config.yaml
num_hidden_layers: 13
num_attention_heads: 6
head_dim: 96
norm: "rmsnorm"
weight_decay: 0.24
warmup_steps: 535
decay_fraction: 0.763
max_seq_len: 4096
Each number is 128 + 24 x the weight over the matrix's rms, rounded and kept within 0 to 255. Layers, rows and columns count from 0. Numbers have three digits each.

# down: layer 9 MLP down (transposed), 2304x576, rms 0.0355, rows 1101-1122, columns 432-575
# up: layer 9 MLP up, 2304x576, rms 0.0413, rows 1102-1123, columns 432-575
down1101:122137117145192112141152107083123115155091142102185073131119123138118140154061103101175180054110125172155131156154086156154135093115095091117132127114169135094159127091121120128141088140117123131145108073091125117119095107137108133137103129122123170156163126152128111119131160160160152105107123131115091133157155150129092138103135158157104138104160140156130104082171105092107101150152126159092105141146115144152135112137129105134122
up1102:109110114132135141153130103099132131136108150131114132103107143160201122126162141120121123138139185130134145149142112153140144130132111127145109115158139128151140118147126152117131144133103122125126113127137152168128113110143148157131108139157141117138168116111131153143083128160129154120097133120144115131125154148163104149099104091120142128078125170122147130135097132102172134121148086142114122132149126144129096124119111120131099
down1102:111124142162126147131133159138163114110122190105143105115108139137110102143128146147150176115140081108121118134122129105168116133127152131150125189115126144138167110127156106105132132114130163139095087158125091120150136137129098144129117105095114107088105145111140132124160159125158127114131114116128138151109099144107131114130131115118127116122126156128123133105136119099123105074143121136120111130150116086183109084084126133122127
up1103:154138144132118088148122098133107158177108086145111108110121126119205114115154122146121081149088153133093065096162151094113144167158119108125134135158173132143173114145084077150132105175141125129135089095134095177107116131092138124104172118165155113077138086099134126131150129116088107134111108153197115148157126106144152111103129162151126131129136111153115154113158117110090142154092163156130125133078135162121142127121117121120119
down1103:124103127147139145134146129170113119122084143138069126163127099117098116107130109099101134093131120112130175133122111118138104101059161107109118122162136128122122105150135137139094137117133099160149140140146147138100131137145188155139125146118111140126184162132136139114133158123130136148121117160148138094132137115156131167115110112137119133125115102134143122135140166086148152138142102126127141151116119124148129190130122145136136
up1104:138133102124142128092113141141110128135120156121143163118115120117154099126123122108147118104154113134080116122103131124081153131127153102103145102165120111138120101127121111132110124119103157128140112148157130130170126154105140131127166131131112111095177114141115143157155124127135125112106148174107123097109130148103133116125106089088130104146126142158115166131154124171121115119154137098165099117082121141137136109169119115131091
down1104:096095192134090139143163138137131122140125143109120149140092129097185150109161137136090123139115131108143142151133161114136124144105154144149089122119172117132151153117181132136122110136118089145158116138124127174123156134120117126117116125133119086135113135123105141133124114105131170109124093140149111147136128132129129101139130158119134121162134118112092106072156123132131098140145112108133130134144161130141137105100134131133115
up1105:155116102157119103142116154161181126160166117122112155114127131155132141139120127105130169176128110109156123096134107109131166137173143126095100131154127122113118157117136118144141130115127166133171127094147144138159124143112125167103104112147102133115123123085133115127099146134108149100108117144136118150111125115129106112156128141110108150107142155133119165149131095153149155149146115144094106144130124155115106083131094097149121
down1105:100085153070093066106120078112136113119139132171146165149145137172102125166119136114143102151119129148115163143150149109112106173149157079103127136097139130132121115105129113157103104101089115150112130095091109133144144096153147139133119098103123177104118130108095113121141145102092112122163126129118101141120133150122113159157123140149146106146138117133148147124138154122152150097181075098078123105154128096096102167139107100111120
up1106:137118160159137133132080141153125132156123135145133119146119137136112119106121116160145093173132151110087114136158074144155121097138108183136148147150132114119146130153180143160163146094121152094166106112115131127153141126159137147140114155144129117178127095088169146143109118129137123120121127127166141127103133091124120069122126135088139098073139159103139130102178101105139135119172107071131122149144123137161086072148125113094108
down1106:109126125143125050156173148129109136101119107112112178132137138154122091136131168059104109112134102070096115089119108105099117163025111129120113119146092125130053138096150143144165164157155097135135119119136094129162153110172124128120182137138152129148129094134143118088107173125139133113152100157121097135145102131132109152124139150137081136138153157080126146138175117115123101156110172123188120144126137151124167117101144112106115
up1107:162141130145162118099134072088117131149111142181111141099144172121107171137167105139157122171135137139135113100172140095098129140151144125113093115155159123174127135138189137130105142125115142100134126143098113127108132098116075138095110105127124104191154080094083133078123124144098114107085128176161112102134149131095143089139117107063121128117158136088113160114178099141145120100123138103127140129156142117140112112129104132128105
down1107:122115119167120132094102128131131146113091121107118116138158110129115110135131118118115154130146125165106162145094166149127144151123114159094113143133143143113153148167109119117138115104099103115162161163142098159123147136177126115115121150125096097105108135119161143122152104100135148095139117149102126094112140120136148118164127152125102132108112117161123113072106091125097110138162099148121142145140122116084107119099159124141133
up1108:115116158128108133138084107108072116116142085135135131118101140025078110123158068119117143132121113157110081135126134127079113130174112098151132107128135090121176138083173105152147092174170141134126098125057064133143130149155104142162164109206133133165141165181144131124115132146121098157142123126099127126147103115117143148089135124154099086098149118142124129118151115125133143153153147098116144128083169136104101146129126086118118
down1108:128134140082116132155096100092129120120142124095127125165134119090132124140177093137153091169106098097162111110162129138115124121172133132078107139072119153093118108104176143064166144137148135148153123108124113160137092065129139108096149152131113146080157127118103115092120104139146170107122146082074096121127101105149107141081140155106087096074163123097150109159126170106104136118155123148147090137109151148096136142126096086101080
up1109:148137171082161113088131173190145155142120105150123121135115143137122183143141116079170129146152151131111131165130071091112114174136146147119146110180118143121148134092133090127135109100149139182120138148153126131103145102150123095194100120164118167131136119099134155084110195128127119120125149113160119147125146150163163121156130158070150117159159122135122125116102138126126121142131126149099151137165148163109159152178122085099143
down1109:134135155109119113112127135112128102144104129148066168134149097137179143147139107157125103091158136095080124137123126172099117167121144127106112120134089148088162116139147183094154130155105051094121093138122106146092142101132095103125180168152088095135143136102148127143094096114108101155143141173127138160158141154112134142145102095081143149112109106092133131162115078121128132119176125142168163142131115121125166165094127112123159
up1110:122095117118194142114146130136128132112119128110106148163131132144137152095124140136172120123115085105110134116135128131161130127127100150168130093113100114142152154135135124091132162113120124120159093169104116154170148109094100167127151113098149128185121136119143130132099142152082126124139137157134122085127143156138148144122141112118150109145144146119137165156107115094122118168135113154114099130105134145126112109149111159118111
down1110:146141124154086147128115121153102144172093091134110135124109106128113162116150131135189083089130113182158136146134120113095125117156143126121083093095147130108143103124139082098160087122125094147130127135124156113121122127120114178148106158081104117149080119159135123163152134109120121138101127118109093177119121152136115110097166150100151143136117085089163130146127106131163136156133139162157132116069112117110118105156108154136058
up1111:101120106132091145098145092149121098142117141160116115147122146075150148112145130155150101161079109139149126109104133101107151100177144134171129106103132121141140078156129143103123110092105141148138164134125126125161154081111107088129126123136158134130148120103140108147103123129116108105132118158168116123150102128077111185165103134123119140114127172162114152102135114125155125139130079088137080141064141118144186113186099105125126
down1111:085152136143092183131100139130187113129076117071110132151108099114088166166134078148157105126176130158136108107102110133107133122119152129103113135128119118132113122151114115066142111130160114096144129116115071136080168117078121122146146130126146114144086114108151079103148117160138130169122104174152120063157093098136094091127081071095090145116107175117108091149166078152105119139107086160084129088154134147146163105116107119134129
up1112:116125119108108091144122118115142090128131161111133137148145129136144107149198081120098137106125170142134131153082135113171167148138137128148140173131173123121118139136143096144127124108137165147130117109102133126134109166113120111148159101119132152133133122142115145147146135103130116092130148128159069137130091108100153142114075127096098125142140115111124134114149104127129111089103163136128108068157117160072123085103100133114087
down1112:094121153155121135114134138147110117107124186099106149182118105152191139160111162126119116149151098148096113131155109150077096104143119122150165125168147082129138117151108136175144123111133106147107105098086133121092170120175147106117170115177132145160105151122095089136112147127130129145132125137159115097134145154113166170165121066111129133150111101122102154118138117123131150133102141171120149100111112180088114121128124149124147
up1113:108104127123118119098144140121132094138106123127139151135143141130119122120131140113116123155120116095135179099152086101145117152123098161054134124112118104143118117096106095128108093106124109067148110126158085132116141106102147115136120088137150099113150138141186117148128131116128140139124145150103112156144098136131085105132103085131106114142166104116124157094145108143102130144111136170102115138137136149112130129128080092108149
down1113:083130125101133105129123135151105120118156103153078156089147139129134147126145145110129113140116131132170136149142080136115152128094169147158136119097112127121103065135122125164160131128100114151143137099119122145131113156107116138111137159133181087149124101115116131162121093142135074120152150132154149114181110127122146136133138109155137160153137145127111130158088112074109137064128101132108131128140151095129110137177159113116120
up1114:062122151129102137149135115140118133101145128092135102157158141091170116076127145108168122149127138130103131154115116108096102168138142102118172128150114102108141141173151128092118143135148136113105116157087069102135167106160110160104137124141129156134146144143130096154121149121123108115130108135163108168107142121169107124118127150120100143142157115156116086093147133107112156162116147132104127127135100133151104134161103139162158
down1114:125128132143105153134104110120165139150153093146080127158089139110189118127123101154116166097065104147152115101140150130083154154155141111121133148119148133127105132151178095063174119122147146145110079120123121155143091144099123142148167192139135136146159098118118177138098120174095099082107143147119083117101128165113112141159119094116111131167157140161152139125142167110121119102148130112156100121101121110156141145118154163145139
up1115:121087127132109163160105111124094164156125116163094141134139135124116132110123084125139083162126137078082159122117144091112143128120156132150153118111148133098114120138137111153081134124140143112145136126106154153113128156140054152128141141088173138146128093133114132089159173129105117117137132141133108119072129157120120128118171131115111101100144148169120150132120080128108113129122128129137122110121126163111124079121137118132088
down1115:130187141154140096108123108113116130158137152126115119100142146150130127138160159135121102107111144133109161163178120133107129112100147119126149169121128153106159121116146133177141134143107102112101115149156132154172114152144119112097121142162126108153137113119133116143083130128111132131084143117125104129126119136147141145143110157149120132173137148150155126099130121142115137113117102135113143152116141124144110127101164156113121
up1116:124143121106150157095106145144074114112116117153128121146085121128130116118129082138115123112127122138114106124161134130110132116161174155140125092150132134145187155159139151125141106140119132098131105157113057120176161148086148133134142098126128134130114105110137163085093127109134125197124120177086136161121110090109149106102154155148091089095140131095159137160146087142123142144111159144154138097153135141106139156138102113127129
down1116:066160124153133148162151137167103132141143153097148153104119140116126092157145123092105160109129128147090116150157101128130129149155105112094138141123118122137078142120148160166181150149113121140127094136113084156093136123155112153104152087120159130100138116110078127122086125076139098139128114116167099171174148145120078084100133119102172149131135116123095094119118091140111090133139147158109085097136151155115124129128167128129096
up1117:174141108130162105089153160101195139129118142142110153123140089139123141083132122108128121143108148135088111122129163105127109129140142142117122093104130100147122120122173112119112185112160162120174111097096133136096132137106160119129118122139128118163112145141131139154121122138133086097090152125087112098109095124107104173133121133184097159127136127125126125105148114158136161103135136140116137117078144099099114097095123120120131
down1117:193171100112110104107107137134124167147103129138110165127099167077120117140108095130119171112138128125146112090163167082146148050097107129108151125159135145136112104159152179143135118118175116147147102126121152147114099116139151116167123115116144128128121135106170139100149126144143093119126127109135082087111091078126127155115070159144102101124123129122120151138123156146101146118130101108150164129076133124119122158146116176115129
up1118:130138135150143143136133085100154135091139134153143084125116133157179138173126125112136136109125153152134106138113124107120128099119174123120156151098076074139132131114134108151133122117137156120125176104051133111155122113176143109150076093138140148106146139127135113131166175125115110161107142111140095140166118130127087105143133120103119090153138089153122152146154141141146142072137145039138111136131100131138129125093143119129044
down1118:096156095136133110100139105117147150111158083130141135107122149132139151143155119132148145092151152092157132102103121172130145092224105114092078130190167123196163118152171136164113129124124142105167135137142100152134091155112190102155145131121124119127140118124128124167147098079086096133140125117103124142163107131169119102141128108153102163153126146156193121121116206159079108140135149136165136130116133127126162126121076084117135
up1119:075153153128151134072137106138129145114148150126079163127153159114138150134162154106115154129128141122131096065130127158130129135171125152127125097109148115117154139111134150122089118127128119133132123140141143144103118128147135112118105107109153166146132096142101135164153117078113136136136143132175161135126166133171141112117156110141090115108128123189123139073123110145113168101089124095143146106134096127121193106109104098128128
down1119:083076115102130157154142119111126130134132104113151176145108129149150098114132087093123102125131128153134090144132101106166109112125150144125139119166122131154152100093141099115146108159150069146079137162135139178122130137141110166148123088135149132118140091122059137105157099191118148107136119089145105080117150129163109154101135139144105122103131116085126138157139070071146131155149149131129112127116113168105106058113113128140102
up1120:135110151125099090110130107168182151115144117105117125164111131164149122069128131126129079147124120130119105105153081162157137162131114150152147159087096121140139144152118071123126169172120120099110125138127121171127190129100132101136143099161153164123148136131141148099100148104085105146125127116150139159131128128149139176120154125119138131115150139169144115127122133127172120122116119160096123137127134170065151128151140111062135
down1120:115150121142102142108138140145153163103108113099082130116100108129137115098098163123072130131166110111134120107131106150141149164090149091147144093163148114164078127126048062129074140129157145115123090115125082154101105136107153163143136094126081134096140115148112148108137146110130107116127133141138149158131130104140160139106115132137054134136117130109110131156136155109123139117140093106146135114115149155118135121138107118148122
up1121:161100168082133157135180120140132095140129105123121128067119139148170142134141081112148092124092116125108095119139125092094125175111134108121122111085147114119128140127116097126155123114142135105146104147153110146079126144112122136113139098121158102112112134125133129143128139118138109138127112163141169090180138127088106102124110150100157107132093158156156122131138137120118141158088142092151170161111151155125146115138110094110129
down1121:159133118085098155130128121132131101114112132122148111128090140148116149123139168173118111189135132109121135131155144130153163141120127139181153136113139098117099127150119131111121155141108104122118102113103141126097146090140112172126132185077103107076086133123151148104126120116098151143137118148123109113097117179097122136113137079160079141111095080132124150117160103109119172141128127135123108122153114098125118127116128154106133
up1122:140158109157119139132115114128146105141103177107132120134153134125140156134140123166099143165132100132138142099135134161081156136142145120105121113115154124162151114159100130115151117141135119113133133129095098166146148124110128152122103125110150129125091146097129160173155115144123130128145172125148141114113137125155106112132123115146125104114102105158138098081138114136140135099149114120163171099103146157155157124108150132137156
down1122:120098135125145139110105115152100125166134120118136134135139122133163104128084113157152137107132111127136134119101134155122161148132101125170132111120163138121142142120157128148101134137147143122113144136103111116126146125154057117085151114124095155139140124107113123119149146141115097138127140140116135125127118123164139105140151119147138130132108135145101099106086102121081091078116094170094128146118168120137152146144090127157039
up1123:167130181127103153133120117143137143116115152113127141097124136123123166095095086152163100125155137122136125145123110105147162104149115085131151117138129143147123121149148135164147147106167167090113151149159144149138169139135155087150110156149106079142112142106147100113115096121102139090123153115140140141096159147139131102146110117117119144107138133162134108156135130132177079114115110107130156134109105138130140099142091081133139